config.yaml
n_layer: 9
d_model: 576
n_head: 9
n_kv_head: 9
head_dim: 64
d_mlp: 2304
vocab_size: 8192
activation: "swiglu"
norm: "rmsnorm"
norm_place: "pre"
norm_eps: 1e-06
positions: "rope"
rope_base: 10000.0
rope_fraction: 1.0
qk_norm: false
attn_scale: 0.125
bias: "none"
tie_embeddings: false
parallel_block: false
init: "orth"
init_std_qkv: 0.0183
init_std_o: 0.0
init_std_up: 0.0183
init_std_down: 0.0
optimizer: "muon_variant"
lr: 0.0091
lr_mult_o: 3.0
beta1: 0.95
lr_head: 0.00547
grad_clip: 0.5
warmup_steps: 200
schedule: "wsd"
decay_fraction: 0.568
decay_shape: "linear"
final_lr_fraction: 0.05
batch_tokens: [65536, 131072]
seq_len: 512
doc_mask: false
z_loss: 0.0001
train_tokens: 1136000000
steps: 11684
dataset: "wikipedia_en"
Each number is 128 + 24 x the weight over its row's rms, rounded and kept within 0 to 255. Layers, rows and columns count from 0. Numbers have three digits each. The size before them is the row's rms in percent of the matrix's.

# layer 5 MLP up, 2304x576, rms 0.172, rows 682-826, columns 192-287
092:139102119118110141121101086110149094106143125081094133166160146159113096131116091099135158112109105099084175142131101086103103084165194076113120158069106116138138143153129169134156129135116102117128175159135135159132155104139129164149140135146152092111174096121152138138137105110125110157
100:135114133109088098108152176112173143119144159134128114133133128066152102103119119124139112172144096120138189087150123110112100103090147084142108136146138104154121098075094171090121173161104116114127127093176123129116170133123122163115123068136165173122108116158120150127128165113125124158
097:146135184153125112100152117136161133115129151136118115149156120128124110171150135132118126114093124159148102148137125101105115149118146111115072138132165157149116073154126130146108127111112204091133132146137137100096148155141128088148119118147139113124119119123141139094107100121104133123
087:162124122153118133153121155153125129138097151110141100106120132114114132138148136126133166110149121147135166110136181119068130080116116116118124139121141136153116137150136132109135089141122069074174121130125129149174155118131127134113125142124144119133107156156135121167140126132146131096
102:091154130130114116045174118099139117113114144077083146075138124122121142098155141114103146109123109163137126171144160165143127139124138103116097149118150124117139089158126127140166161085128106131130148132115112137119104160118128127154139098114096122164137129122118141129149160138134097109
096:147104127121120177131128084118116130122137140143130100147147111153084094155090175129168120167193148105134143112135134186093166112128121106144102143134155112125116113062136115142155061165098127113101124115111145118136103151176128116117146092138130145139118113114101164087098099161109111121
095:109141163094131131153144134116111136145151148130131161140102138144136128166108134084099093131133103166118104131134140151115168085146133150129178130085144102094159138126094114149113107118077145110128100120142135120139093127141133069095165084129131077141147111128119123154156152104158143089
084:144117117102164138102120163151088087107115121108153160117112086126165160121159132148141120151119141151099123153087099089151156139116123149139148180103167140111142145110142176107165144143131139124150121117140087142094082109173105163104141144135093134102116156124124139127114122127148137087
108:115122119162123138118122163109167105115130160132120139138131144115145106112146147131135103130124095139094146191115139145151118105084115148086136098114133086114125157123114141120158171142124139183126084109081159142106138111135112122132149146159133109118163110073088111124158163153126102128
103:120120148112108124137159139131126126112153133119161116156125099161111115112106118131133129106071126142114153125109138154117117120153136163105098121072073112118142135154126075084113106125180124172102113095082167138143098133121119119122136130128134171091150142126089078128127104148146177113
102:170136130141125154118150119150108094116125162112095073189130122106147150127144084106115134109141094135113129161166096127120143122129105125136157103138150129098137129135126131122128167165130180112115161110112130165065115173157102111087119169117097160121148144132119149089158133124101112161
096:138133114111122152119110138133143108159145145151132140150106106107142120143097159080109146109127145138157128131100133123135108126106069168102157139162132095141103130155145145114120184150160200158119139110143077087158123119139100148102166124125146115173142130130114160109117134107136167144
101:103148127187127126136099122105137161144101103110130142075093093140142158141160086127133158112104125113122107167165120113168128188122125140153123165121157172069129126118163131092095159061143063161112091109165101129125141141131166109112130104154117099165137123153096106114094093121158139116
112:132121090101125126118113109097163174106132120110119149163147135133087088109122131103128165138104114132120173141117130101156138144099129134121104105114134137156116111088128154113110108097170114093152147133162096154094079138138082116117086137103122156110119115129124123148134147161162131089
103:161131134137168102096128126103108122108137132134123102164104121128143120070106112135149087147120140102098141106115160122118115130119118144178107129165135123104146102136085113161115178120089152143113113146141152111163128113110115084126120127152126110101167181115103143170099133144131088141
097:122135078153163142090151108151114134157146117135168104146120101136095093125098146137122107127126129112140147122152146161137100147085123120150108149102117114137093100069166115141134164115081118142115118165138116158126088147080153108172125100111132141099130089142117121102123134126074088151
101:137117143164116123092101103145155166109081099154138142139098111084142101148147136158149131144104122184105108121122124042126163150155158110132129125128162135098100109139120159134139167108150091119103136086107096102106135102129133140132121105142150075108138081131100118156105140122143107099
102:147131108132117152132100148145138103127143125132165128111164141107136142142077169116100166154105142140153107136110091128078119134156114177172063111073141129128099158100132138123124089167149103141115099109124127107104133124119098130154123137163136085107142160162109106194137112111131169117
098:151130135178098180150125156126164100138133116147122119140089138144115106150148124128139090144138153146124085159082121146122174071133118106056070121109074136125124121117160089101089143107099124122170094143127125176121091137109142104117165141109124135133108121113114125108129091195119082159
102:122143132152093065088137156115132145090142084121160136168100119108114145116103128123105103108185161158106159153115127153148152134090109146144162117118127113116149120095135188160139114126141132115098156160088105135100128136145153134112145172174145158131117117134144136130105109121086156145
095:104100182082103115116144109134180113149111134117129153135166132085160138129086083101128140146110123136107181102111160123133147109127160148136182163123143124124137155192139086114108130101133186138117093165094148110127157140138126130136152141113167110120128164125168139125093097132173133127
105:103106123113140127122096116146138086144151120085119097144144158126125126102160134146084113097124103132134145119123124110165137141171145130123121097123137142117120119129133128124167097125144165150114120142136178096168114159120104148138156127095136144102111152133102119097145095093150152123
102:128119140108176093092126089096114141106102130149151112160082150100120108102071131110116165105109133104145156123132104143169108143151123118127097129140139094121124088123142138172174136145122097157112169110147115143131120132097137139121106128073133136126144125098137119136150209123175132119
098:131158141150138113118143121107105106131120144166167141134136150140166080096144164089110169143114120162142058101128129153126129124117139119130120143143152153149132186137143106139134092171084118153100117117128102113112123124170126164123161158138138098153132147114136137153150123123110154104
098:164076112110125123144082144126091083153141134135131091130155127127160107156133143138129151141112105143129129150095109088106144131120106072124119117107107112113096122126116096069154114156109119117140099131113126163107145177158110150120117120112126109152190114124128081115127130150102108086
105:179146123114168150119109094155140128128132109123128116124065108163120141183145167133090134125107096103152127119127124094139144132134104128097100121099169115071105126138125111108172109137120109160150147134130097125126125185140121122169114124143135082095103132082114115162124148143106145108
101:108128131166160132137173120129130156161130172144124148138099170104139122128159157165118124163107112113147176113118183130146068121127125131166134118117105182124089128117107108117142088089117145115128085140168145163185069140160154114159117143125112143164138126123112083127110160132120116139
096:117118138121123131124138126097122112103097134114108089111169124146101094135110110097149132156129132143141123091167151150147161108153136136139151150142105107155120109144079146155148128143146102137127150146147112122093115115132113105117122109115136129162110122127102108121116155119112103168
101:144123101121143112124184106169137124126114095170173134157145136113162105143101120183083144160132088114133078129128146128079119123129073119147158128112129080198170160108121101124137103129113142109118141135100135116135128147166112142147120143139115139139126083138131088138111116112078148124
106:091165113138142119157127104086132162121103151157126161121121116102120100134159140098134149148119124136118094107130176079138149109132139101134159137152106138105165129119145104134132156142133153094118134101144134160114090094086172096099129124127138106158130107136106138144131145124141124081
102:113145171109111129157143129126112130156168134150154130110121103145163080139136085143126127105116137088134119125158103162161137144114163136151105142187160121122083171120142154156161177114109140092162194157141132094158135072140159087126110113171145125129118146090085131147114123142075167119
092:157134141133132118155109149131144150174175102186105099171157148151159087130158141128111113121118101097136146111050113146096139087112147162135123085138114104156137114102141132157128105068109114131111146111118102151125158117135127086106157149140120116127134145103089072144107120112138162107
089:139133100105103152148135117109056102139126153122255121096097147172125098126132128096138147131117107150083057170110106164145134144084139093117125146134125135145119099118159104096147169110109108061118132117111123171175137151144137135159120120124140133083140120140121131123094143127140164104
088:119102147119149153118088142150162113109123144154153085147149095149152146132092090116091112137140114140114161158147136107110094147129102129132107085158118177110154140096076142161132123152134152126122114139117147127118107072173094129170146122159185156135109144120109160136160149130122105137
093:160114145141093116129096115122119143123153137156097125149139149136096147143130157155136138093145114052148134118144122086123107123157068120130113130124149126138083185098095155104123156129156130125118137123135100095129204116152134131108074152113101151146092150115127134117088080168180127111
101:122137154137149139085117137096083123110142135108159124133141124108144150147121175166126139111112133185120122128083143160137104168184120109137145086128119118113165104165185100143129120104113107118116117185156095131161087150137135144152113152128101125161103121098116094162124088095117154164
098:099123127087121096180123108142140120088162120135147096119117070147131142123151151148133170106137166169125173107126094129155078060161107089139136132136141105113126143151095123126142132160169095163114113107167109189167129103074113161159099113097106113176162108167115149144117138121133121132
103:144109176132083156101152129130134140189112147124123087135143172154105120123151142136108142144134149107124110131126140168138148146154145134155123108110094150116141119097132090086074109062144120139099091128119136112119154105125111109117122176101136142139147092120152147089108110163111173138
106:089062091146094157148181137121121162125109119127121138115152115098119109145154126117162131121122115136113144111148107161092102116137149145140083125094166152097118112147127146124129136118164123142145131119131128099125104122118185134163125129118137128131114139122124101128121134143093116120
104:073086118170096121133115130109138096121125150095130149109119105130167133130100110153144122098160122080154169105113134139102155146098140159111138132129119094132133132131120148127172170164130112091094078169122153161101127106154154104115146196161127098143137109174109125152103170146139177167
097:134148141120115142111128157126190169077123148121171127130176144135109116134100078066144119114126121104153117125097108147126162143091138150214132130142147153105101105136145126140112138128082092138134111154156145173140131115098104076092109093098123127112144150132115086132129117128136116152
101:136041146141137130107098092081140163101110140121213125153084121123087098082123094131128106141140137098118129110110150138086176152147150129148138119081076103127123134109135171173089161103105135140138132142113166137120136151113180124140147117142095097145114163172106136132110122137105160116
105:169120098099124148120111129114101135140098154135098118128082133126144115122147115121167059103124150111142163109114149170130126105085077128156080133139155137129103115122137116153096116125097120134150147146081121091135095107125166133127157152144116147148051166145118131129123134106150111128
100:114134102167081122157077107079146117114148090141118130101110091142078145101069131086095132098079125174138096135112086136155113141121130108154113115112154141131118130116128134153151097142128159130128132097147159120109157110138123095102082140109163138109150125119075127131130135080141119128
099:125118115131113141136153111142124096167154153170120142132137128108160097110100054096103117117122094145102113112112159149100171089125074199135157150106139135150114131147117102103123118102119119161101156123093152124102143109107165130120140147107126102139107132111149153125138116151138144130
104:121147140114091086141126145132139143176101151085180106149165104139150146134145106088128082114125157135134160152137141112123135190175147141156117095099105136109134107177081162148105159151125150086145178124134136145196156169137166104111160110118131145149144085122120122146124119062137133120
097:111153102140126162122150144149113154137133114117142115113123164143110115111207127142167078129144096132118102075153118172161059094095097117140129111128123116135144105132142090144121173141106146088122087142099138169150115062135124121109127133124099091132091133142155158126107148110153141124
113:149118132118157113117159124080119146133102095107146149112111151092093119122158098135156113124117141116138069066122107162147143193151147171147166122117133131111125163132132109121101145120179152128140129138100157122127132114098138128110117131128138113144105132130122107123104118141160127127
101:135148107150119118114121148126102115111137173144128104133103122133170115118133128127111070085137123127068123153092101136137124117081160094194113116138099137106117128154141149094112126109104128106115185134121137123143105136125141142108104141163112166132150119179108150108161140150163150109
103:128104134107142132145141118126116137150106124111125122108118127126142173134084123105127125128134138148129091118148145131087101137119084146168120138097157124106108136136119129101158120144141160125142181097115117116186168113110137152139114112126138120105170118109120105086115137106100131102
094:112092166152139155113111153135122111118104166123155121133110145130114073117125151140147112135129170122132102147127146126146093150149129142109133143167169136160158144136122123111135120124124165110147149108173135104153105107131133151136173130115101117119097084166118121134092143127100137132
097:161095071127126115133181152121138107142103135116106146126129145143104165131104101120144086152111125147106106124115168139122132162137107157094116125117133131125124135105062135124119117120147114090129116139146126122119142115132104138126129113109133144162144113122115127116137121109175127164
094:119076095144115120114149141116127131133142154156142160158147114115132144138107144127099101152149117105169120123130128132134091128147129118098139098133132149075154100138136145142124145141114134130090165148102130117115165138069113160140101150186112137173110150118088099138120106127091123120
097:148092119157125140173130138102132115150158111080115159113164119092128147127165107124138135137131128154085163179131136112129122120102144097129116125126206112119176123122149116055143151152160164145127186131126132166145146145156107068148092130134100069102127139156105154129125117132148158065
104:106142085139157110132114129108125178119133117168108149086144130120149110138111120118099108090131130123074159123140129118145079118169128167112147152087111157110095121075161124140088118128144116130094073129125167147154128133162082142102193116107113084130159169126120150144099114145131141147
086:157145077120127112126117129157112130158107115136103175132179131171140112140144110122110105107116157137093157140125153122086123136144130109109139137143134127106104114104142149141108107091109139136090114155150122148175135149129120143074142137128112165169129120132104094147122152102097095132
100:126125114143135165142181088119130115122118157139121121121113104164106140183131133155152111137103121169081110158102122101149125138092118161128108174175131137124114136138142093140110171118139148122115103100119120150137090121120105151170124076115117137154137181146103123097127145097091153135
102:136094131124123109136128105163171089119085128111118127133103116098118128105129125147157131097125166095099122109163136156159129165107087115152172194106130102102111156152111107102121164123142161102120121140120103160107107139086087148140142127121168142132123145149099154131108194138148139140
097:101103137139141131153100063141201108098117122202161140115141119142106142125114127151120128173123176148133152134104130156102080131129099130140098139135129141106146148097120119153100116136103134122151122086116140099137174082137147097136095125157131117140147100154110127114175093111120137146
104:110113170170117132129106131126164125144161097147094101162148142141059089148090166111132114126172131151161147145161140115131116148115096113142139146119130136143152122171139108126142110167148103094147097148108117095125134148104101148126167160075136116168119099123114135128093142108111172108
101:120112123084141088161108143124157052120111162155116104129127155111199170109113139102130114129124143134149122133074124130116153149116115075107128136114116123096100115105126148157176114193152151160143147124142085104147121117146120162125105149139159098139129163126109136161132150087114077170
100:187120149106151105131144128127115176158134188089134150150146103133092148126137094160132125119141148130127139096117132133098144139129158123188143165108118174160133154123145142101124129118163165120112142171162117110138162117135145130153104148137137098154122113135127098127154130073189118158
101:092123151095128134106124157093110124121114106132121124113153112088197151140117120101118080138111141094126122145128143129174171147106146113129074154162106137151104122134123122122120072130130130121128121121105186103104086141182103122124133124129112166147191093123123115108146095168144117129
107:139127152121144134111166154155181130149104170113143115129109105162121153154149118117131173113142125139138122141120146144118089101129136153149091094104136119113088138107102137121144118100126084059127083092129124131141162115155129127115132113137127147129147146164150115147181072107133148173
104:162152119155146149110120136125188106097101180088101117085088154125115103136132097125172124109116116103116113138105111098082137091155108122146156156154123135122127144190102135085120140110105147136135094109082130123136117095150134112121160149099130151131098138116136167158110103147111133149
097:162175167145150151121097101065088169118112110097115145129173098152136136147132135118135142113160127120137106146110104135121159113115184162088125091054126139112113135136117151102091140100159120129117128127122149129145112129133169117105172176118113133164099122128147130103113148127112117115
100:113174112129093146118120140137106152148149169141129126135136130110121109142149103113134112112093114135140114151174112098133114104114111124125126115108105094153139144104114126118164124123130137160132135145134132143108115118106099156112125109182144093132141117152146121162124124140108116110
103:101079118129107145107104144130131151099140083159120168114107115094090140136131115123117175130116132129074114132109096148170124127090100182151131119152093099120155139140184177165132119140102077161115117115116093108160128133144100141133127139157150110090127134099142106128177137137110119157
101:130134150104130093106148129141132143120161129128150111122089161148116122081115106098118091113156123147137128145144142127124114143140150146136131125145150089149133103158183129146121151127150106137147117113144155127169091130092102180074135149128107154103129126134116139111133131132098129112
099:114136089127148118064119162175143162172133107180110135164076125108142129102139081165092120122086143146089132114151144155089082138164074131128111111168138135111103155153088108088124149115111150104144090153152099124139113203132136104149129133139091101116098111181156191133149122141154115167
103:114125123147169104099121145123101123134132101137118136162143157103147129142135127141090181120162172147120149125122118160131154104122122133121123135160138125129145112106105138154101108131149126135137154159136133136131136115089156139141135154140136108101150144102153076136104129142136119078
105:104113214095119112115128125109107142168129123123110132129098121143101117114152156172165183145102147106104137104128119135149144149159150130122141114106161126116139099142174107148176109145068105109139121124112111130143073094147109144112156147089109157108129148112117121138138106102074121118
098:116121164127100127172119150163162118116133093149120169120101120122140141095127116134133126120144177135096142139137093094119115163156110134113159094156155117158184150148077123110158116134139138115119172129116108134115121120147092139122075095098129151108125113126139141099171165157132174153
098:120158141161136162117126168074137161113137145164127167148118103137121115125157122117075153149112144134140101166179092165132146165142156148092111105136125167101132116089122058100118157095113121148127148124123135173106131113115110187100115148126159190074125128129145134159121066151114140105
100:128116117171122121151143119151128154150107123076138119127134118085119137139125138137170130157143080176118106110145146090150112115130101155135084086154120126134114125134105153117103139163134153098080100109130134157116169133184096152132118146150139105161114132107147113116129146131155135150
099:101125131143142130136101118176132138130141098115100110154088170149122115123117118153134104094146091117118117179095180133152144121083141033124104134127149138161156120127121127139143113104122174155118163089169133109152130154132159120104123133169120109141073125088106137101136165123170075128
101:110107147079142151129109119108142122143103125151106130147135128171157098126073118117155114083115153147142157103105096131139140151147137152105121127141112140135123147116131109133115150127148090096155127133157168182092122181125117094108154134133107115132124131124122092125093123126092142111
112:099152123155108113131103162149078169122101145151143099129122094135125118148144195117139137160132113094145129124151119110130095093169145153134108113144122081145098129092121153144144102089090114097096100127109133100127162115099055093117156128113131134093112138109114137123134157171103114158
104:147117135109120122086175121149122146100093149123129108139113125113172109146103133128109089114107136104115095149121138102147118143091171128117180095189094151117090151119131147118093120136111131098165160104165136088119169122111115103157142134089131142088158099085156111126140084133113133123
099:170170162109114082145109180087159144082132143124133144127170137141119118115098105149076153125085137146137142105117111155135102080161192121083138122158108128133143142132125131186139139119190114140113170151113068115111188125109094117119169097151128134130113141105127105130153088132131138138
095:119095109150129128125095139157114141144149134132166177158120130118126116126130158133139105153117120115107101107152103123151145128125128128112092142126119078092133134122123139117108134170115105152136143140116127122166130102134102103093133159160128118155089152145091152130104138120131119135
084:130174130166126140131110142156110097113116148148115155120142137156122132123163142147110128133139160089145160145129154111120158146126110106138114147145166184100154156161149124097133122084113115126169128111144122197157129131148088157148167117103163092138088113133145146139076142084168102140
101:104103113122130128126096139164148106136175137120130140103164120124128107094114121156132137114094119133146081141128108176157133112130137091110108151171158157107119155112163133129131155119131135139118135144119088108120109124161149168116115147138116087118137112138105150098129134086130125088
094:129125172115170094168104143166107135175134140128158130137121116114122164113156136109134137120144110108098123147108085092086129128140139151129150147089141132136125152107141172130108116143143128087136105100130121124123146108130148112138157107111116083107131148128139161172125118131139127142
097:163167127124125110099119116128109158098151148128159116154119128177145103142147118104150176090152125145104095119123110093164124132089118097143106146101071109145164095121141073105179129136156170120157147099114108128060111154125143152133146122134115165120142097140152081149161116122137110136
101:143105103133118150100159119115116087157120156143176134107133129145168103091133138109128112133095115150114110085084136100169147149138111137093087123128153133127087138149112124113146093144148186155141104120127126158104145112128108121127135134096124085150093132156125110097103121123154109141
105:127133108164140150125091103112127103134156092108105117078126112132152151073118120085158115116109070156145150102111117128141101132179141125170106096189173161180135176161110075138171140103122116106156181180139100161080128163134118107120147114136097130156108153140133132074168145160127141117
099:146154076117136121114134104155091132133125120118121146097133105101130103111153119124088137186146138146153143122087136133133114125146121150113122108123151123155108134178086155137096093156160152131106122146094116132158142147164105141156136140132124132122067104133108120144096102120142135134
125:132117136129111105089106149154126097105134104116153189127157135116117126125136135151132104138147143166098153102141119102123131150146145089109140125172111062094124096171157126092139157150126123145109146129133122125133146175146077125159130133133115129167165086143148119118140131114163143132
104:150148113114131128101162131121095134158061102114146157156121068108123086142165120091130122124101090121141116101177140119171116130073119101095124140133190121117149146127122106128141148144091105100121159120109174127123107156100131159136115113158116101121146134108126142119128194168094118138
094:142146143113164091149143133136137124124116087079171112150126134145163118148091149148136152121168142133174097141169177134088167100128108153164148130096122133097118136164156143131124171123134132156166167140099116115126109109138163145115121137104138134103135147132113134125148075135128096099
096:178148092133147147126120175148169159110154112140137141122122135163119186153123123136111110096146078100136092136150156097112133121110154154125125156135137155143143121119110145114123133174135126133101136157202158135133129133154130187172180142104164132132100141127113108085131125084138103130
098:140137128124105173133131108125108101138126108155136154120118159125111120133132115158134131102166122102145129093171092109132130113132128168091132134068134116147127128154131089113119144083082111194106130123075159126151114131177128111110129179138142111118091177152095124123129096101119142132
099:104137124155118180134130118107144101165145117080152174163132126163093095147148148132151132160092144104124139103122109118149119127110099195136100109135126131128103169145142104121127138157140122123132111145143126134141175127158144136179195122144148148098149074157137142098134122145085116141
103:175112102155154154148122113123084169141120136153137140132135125108119102139178135134134116081093144101098142140124154153129141124150139087183108141131163150115163126146120126081156097156122162121191128094170128136139100097115152124119124124116099113142149130136094107133132075114138132119
100:104171147123137147108110128099093128108112112094149103109135111172128098096157110081091165141125132101103133103110094127136125135153142172130100161127114114116137124146139145141165118154148169103150135110127085139112135113107108143121111107173165137139075109085072157087102129101126098091
099:121115096118116123144164111114136127103122144140149153137106101098157114127113137125127129145161132173108130144106114150104116160122130130141111109143142119149122104171150106134139100164171112157081166115137154139132191123151154132110090112102138118165121128125136160114121110139165149143
094:162107132123109188104155147160124137174139174105119121100145113122122102125113126130098178153117155123114139150172122145088114141106103141131140092165121141094125173127141146142124130141096121163155146105138120142117190148103162148127111126131132135150096151090149151142167114144128094139
105:121148118137136131141141146156103111115170129069117120114137124077098181138143145116129136118080082119165107131132134116112155138122141150137105137130137135095118121118108151118120093154079164115094077106109131126115093126148146118113119121126125108119133143103103096147091104146080100127
095:116101110085124090102143119119126147135146120147137140122147142127115145113118119185136129144150150120139145150125193118119141121126152083119112174121091115151097150149119097102140078100128130162119175133158094140148105137111113125119126160136167124126059144150114124132098108095128139140
101:171126154117115145102123130137124108155155121096120132119148099151185157134085138122120148100132142091126147098107135146125080144081159139120150144159130138153172142141155107114115185160163144105125095159148152137083140141144139104098111099165144142136126094127136127150147126147176115156
096:131123156136141143137161135135146137114142129113106119130130129144121117090150120140138134127117147135135160104111136157164113131135159102122162127148142089178130104132052117111086120123103139126112101133151125151113107098112134119077154145145113109142167124127128150134144142102082104147
102:187146100131156140074164167133123106141104122139095111135150133107097168109118159121136109099162127144119117107147105119110120138101147116157145156097146181134100147127109133176137125114099148181132132134094090131127130131099128103081084145098170124101111144112136106168125112122139116135
095:117128148117105139098117153137145155099154129088168122108117129150130138124124130127144128127110115178158124110182128108135086148166120165076125126114122109095160101114094132153154106111129084111131152081101137187144150128183091128089123124141146126069150130114138098096161141122171155108
094:114153121146112116106179089142139172121140112088151153116151145142117148099100098174159124075113121161126115161145128146085095128119152164119097112104113113167125101162116167147100133104144155135158128119154100113150144155128119089135130159165081136085081113119085117162133061135137119120
101:131133132143110113126148089119124141123144141154120124105134166112106133123166074125162127146097121111110117101114174121146155142100115098075132110134119134123150137151125123075128152139164146116152125167122097097144124157146159159130100121153129178128139131130161120133120109130075120119
101:120105134099168108110129092143086089134093137165100142146138118142097147164101107072123118140136068119172122124115107118140103168119129122093107139113134076131098132154191158113145155131132110112143112115129135121099153123155092186119124107106120177099144101142114134106156139168144145114
099:125136150084081132130129124131146141072129171145114124084130138182165104134148140142131140076123127158146095133141139080122108139117127138131113137115118139109156112127104109087124124096118107115116165142126099163104122124113086155158083141093123113134143129102124116122145114115125116143
098:124106142149128175123118134145153152108107109126157076101126113161127179128111096172099063165152078113113142123114133151097130138107121130130151102123116135124150142125120105121136118105156158165145145143122126109107106107129121158112149128118110083084104136115136088128165126169095164147
103:110145127096113106146119125160096152161126134127080118084098184106143117136141121130120122153126116110121132126106098126133076133137125125135160158101133114126137099120135108128173119154128089130153161153136105168151147077177074175112155123090124110161124136115129146125143153131140107133
106:130133141069108150155136152102132123097138134132139177117148095125114136160133128147124128117146101127105130108161145142145151164189158143175131180146148134101156109140145131070143136174175143094108120153146106153133146090097082159115160127119129125117098123155132126106135117188134126134
099:131134100106136159146135108174129098156160139134104161130101102123114109109145173113127137110122147136149105122126130141078165139092123101137137112127123148143111096131130062090150107093121160135121147125131113131125139115113150123166123177142115115189144163110166121122133113099097124098
104:149090127109113181098127125163105120140134124094089134127123157135130129146132093088125116111129171160120129113118129111131107137141194115068081105153105143127133122128165079193166188165141126152126107106106106166124113133114127120105119109128132165087130147114082154142100161115133133148
096:123143096158150122165137150125152110101144122077145111125090138117111139139097139144141092099145123105165098146102130087155131124141111155101162078131077130131136161149113139128143115158148128155119164127120141124143089132142120088123167147153129143130129139138095126112145157115119128083
094:106092106133103107158173135149118140141161110147138145096100096101118164110151089150123135092132105088131108141123128117137137139107131166133150091100145112154143134156151160123108146105172105134166148145094113138095144104118123131131159138130124105122176119172125142143182113100131163151
104:103118131128164135133123165143072146110134102135146178140092111113135111098164108128160151113156144119173143139135097130124114154107121137137128153113091097089120119178108114148138148176174131126136116128135156126125132108127118104119076094159145144144142175141160129156130135108080165118
103:139117139166173108120107133145130121127133159125149123094149155099137163171168104124141098128062142145116119142160111140152134125126091139139140126115140173131131125122143130148102127097149175141154101138107146147132131126136085149139132102152141139115132179119109136102147124100114111157
105:106081134152117126118153104121129110143142126155142098147161114150089140122169134115124122144122121162105171143089164097139151089114132126145151172125103164128156108136107138167144165112072121087109139083153091101149161114187134171119121184097113116122158140162157134118134109165119148155
100:133138129105151151107120093106165099149136107145114115133109140149110136098178149090114119116199130119087133113119118172121119126139147132122124123127083117098119125142112162123182080098144131127130111118141104108123135140120143116143117155131174155128168131112094128086158178159130134109
095:132174147182108147145165132065111120114124116146115131111136164154087107115108135112151116106130136146134134149167107167144115109067126153123038130133144112126117113128114100157141118126122130152146103133140124142113115132142147123092108105138147134118079077112098127106172130145148107084
105:135120122112136121149111144121158190112162139117161149087134118129125185112120086133096114108087114154137102131119121140048121130072103150150120174138103101147130128181112162108131135096115149076144149110119155120052088160140117157113106082104145098128110139118058124111147132107126136129
101:133126098125150089124137124125134144111110149128135118144106091086143117140163171126109120140119133128129130126138119129149121108101165134143155103121142106101096097130120104159118170146131104113159158123148172161128091118117119091082143139119154139139157125126153123095154081129149088147
099:163124137141092156142147102145115097152137153141150136092097108156137096125141086130152113129130171138144157147108089132126109153142107125094131124151141121143200130118154149126121156109091141113115117152138112174126145089090105122073168146160105114125147107082132139131115109131122091099
100:165127129099128128157121075110127091139134117093130176189155121083173155130130150124119130112120134146115168101195162098136121103091119117146104129132094153123123137166080107123119141146136118116146124149109204117116102124149120122160134138115088133153110150159129101073124152143103109104
101:135160092167159131111132164124136162158180131076094125118198133126170131112140090121072144121120128112108154178133135079136129164087095104120124087110156114158117136129149112134128170141109126111139141123106135108112137136105155099133133167094089151123126094142115134178158124161107158108
099:148170146192139134138114138156102101102141141148141142109152134098138142122131142165127115117150115128099110125113123127125120109120108081115120160150139138087141115067137082128141131103134113086110117110135129121102130114152129109111106147114113150112121124114121148135149134152194108128
095:138120131168114138118107150137086114122091151130150134156103137172105098106118123161187084095131157119148089133158116119121134103133106139171153132110091119150115135126152087154118125123138110146115156130150143106169183114120103088111165152096098109105158104128146146125135127107136158096
099:117141124114142114136187114126127072142152118115184166097107119154101112153157137168134117092117093109074108148119125082163130131105168120105106115119115139156139133148118133096147103117108148121103100147150129103078112115082129158078134101134153095127104125124140105111151130105127147113
097:115138140138149114142108130122148143104142116129120086104121130120118151126116118145131133126158112152103153163138127152123131129143145156120091127156114103134122120115082150149125144126119130115112174168122131165101140064138130119168139159167104073121099081136115177151178130110152147109
107:094102140145102129161114115118164120122160104157131174136100142145112174105133119110183107168099095157153104133084143131119107159112098117132092113116132176100103126126141136083138174177140163139139161117202112111115171098120127099111131086172129163150127136112136135129143116107089148141
101:121162101162152126131123131139152198109170155141140130104149127122105092170104129156127091091178127111150122123131101084142096102153156131122111106097100130120137147152089128135125114114112118187160131124157109141129158120138124138161161137144121114164112115166164137092144134141189095140
100:142130108148124155141084141111134124122133136161121138129131153113131102134114142110137129091125135138110109104142129093091148150153110116129115135117144126121157187127120126090133096102144121106119119108122126128120146166108142153140123176180115121105146100178090146094135087095121115167
099:118117116110105131110133122151140136120133115107091111109125112105120143126162132105144148129162119148173135104132166112117162117091102132140104103172111103130113152172121133110136119098171146076129170066127130116174133179095124134155126158139133107111124136131109110115102149091104173159
100:154125112099174113107178123131112116123139101109111102167156117138116073110101151174114134083123152121141091185130133102114115136090159150095124117181163119130164154133121146125143120145144151179153135087114109091108099135111139133126170127159161130111122100136112123127116114119129117114
095:102146125104110106117106158166097155141101170158115127105090142118138146139141150109114151108132139152147100141146121148113107123120142139129102106098124128148102115167118131131101113103110102138143104094138162126103088102097088116106156106080145142153114119129158094197112131112118133109
097:156179145120110102082152120113134148095198122104102161156118115158144098083171150149124159093130074169135109103117184154151085150142092160109143132135132129126142143145121089116116078138138131145133110119123086171188110133137143115123092113124114106112120085129117145173178129098092113139
104:117132156121129138134101102148166136109157143133086157115097098095134135185142129100127189146141106162171106165137108118171136191114122117124177154111139127093117139134103145162151097135121120122122129146136143092158081155134118136129082110130134112144090123107126110096127147107092114099
105:107152151148129155165116141125085141138178157105127117136137097116126137168128087148134170112104147129121117113108179127088139136172144116112135125090114128170151158154118140126126139139156109104167137160120138119147111106130142190147107108127074089170124181100096123130135149136090052089
091:171106134125123085151128107151119105155109132108142124134126185116153101127135112128176114128097164166131098147109143142131116145140095112101152113161117203138185126106126092129143131120130161083146094140136150161138164104120135125073110121130187137139122127189121122133111134140098133106
099:121149113135129107119098127142126136125153178088171155130131081144140139119127126139116127134073152133105154125104108180123117162148152104119145076155108105155103098112134118154195131155133123129094139142142154105119172141108104137142134124157146107137143126128127132104137149135111172136
103:159113119141121162125121153130110126134139113128084115087124107137116110114102118152133150100132154113144146135139118129103124111141113114142156111093142134159118160154122107094139125151159115118126117134141118109166114116146140125085099104092173172145132130137129072158103111120111147104
100:085100144108150129127104136149123115152137178120163137104146119137104105144149089161132122169097089168161129118132154098141118131119119085137119150175108109127142158107158127164173108161151134120164159098106098153160090126143149119125136074112148126129146090127138132165146085131124106149
099:164122140095143083130119112136150135155125170112110155120162155136078159115077087152080109152112108121150117120143133081096118138128096143170158169085114106159104117110128113096098099168113144171147089147144141183133156154155147114169100124127107138125151136104083087115106137085122142102
096:107142104149119157136150113155113138133146137114161088112142089121107132096102116085113081141158163089136168138151115117109130136156126131158163170126156117093108124135133126156107132170159124130088077141107136132094141141108165103134075099146165125124162136146071145128184108160126144184
095:113126139150097130113130114156106151141101148097134104109119165104109125169169125125170077133085127153106139096147147116121121166110124098134112113133139107129125106094086152129187137123123153116102181112110102108159143132109132123118137133158128117136143126154125142123109166145111160136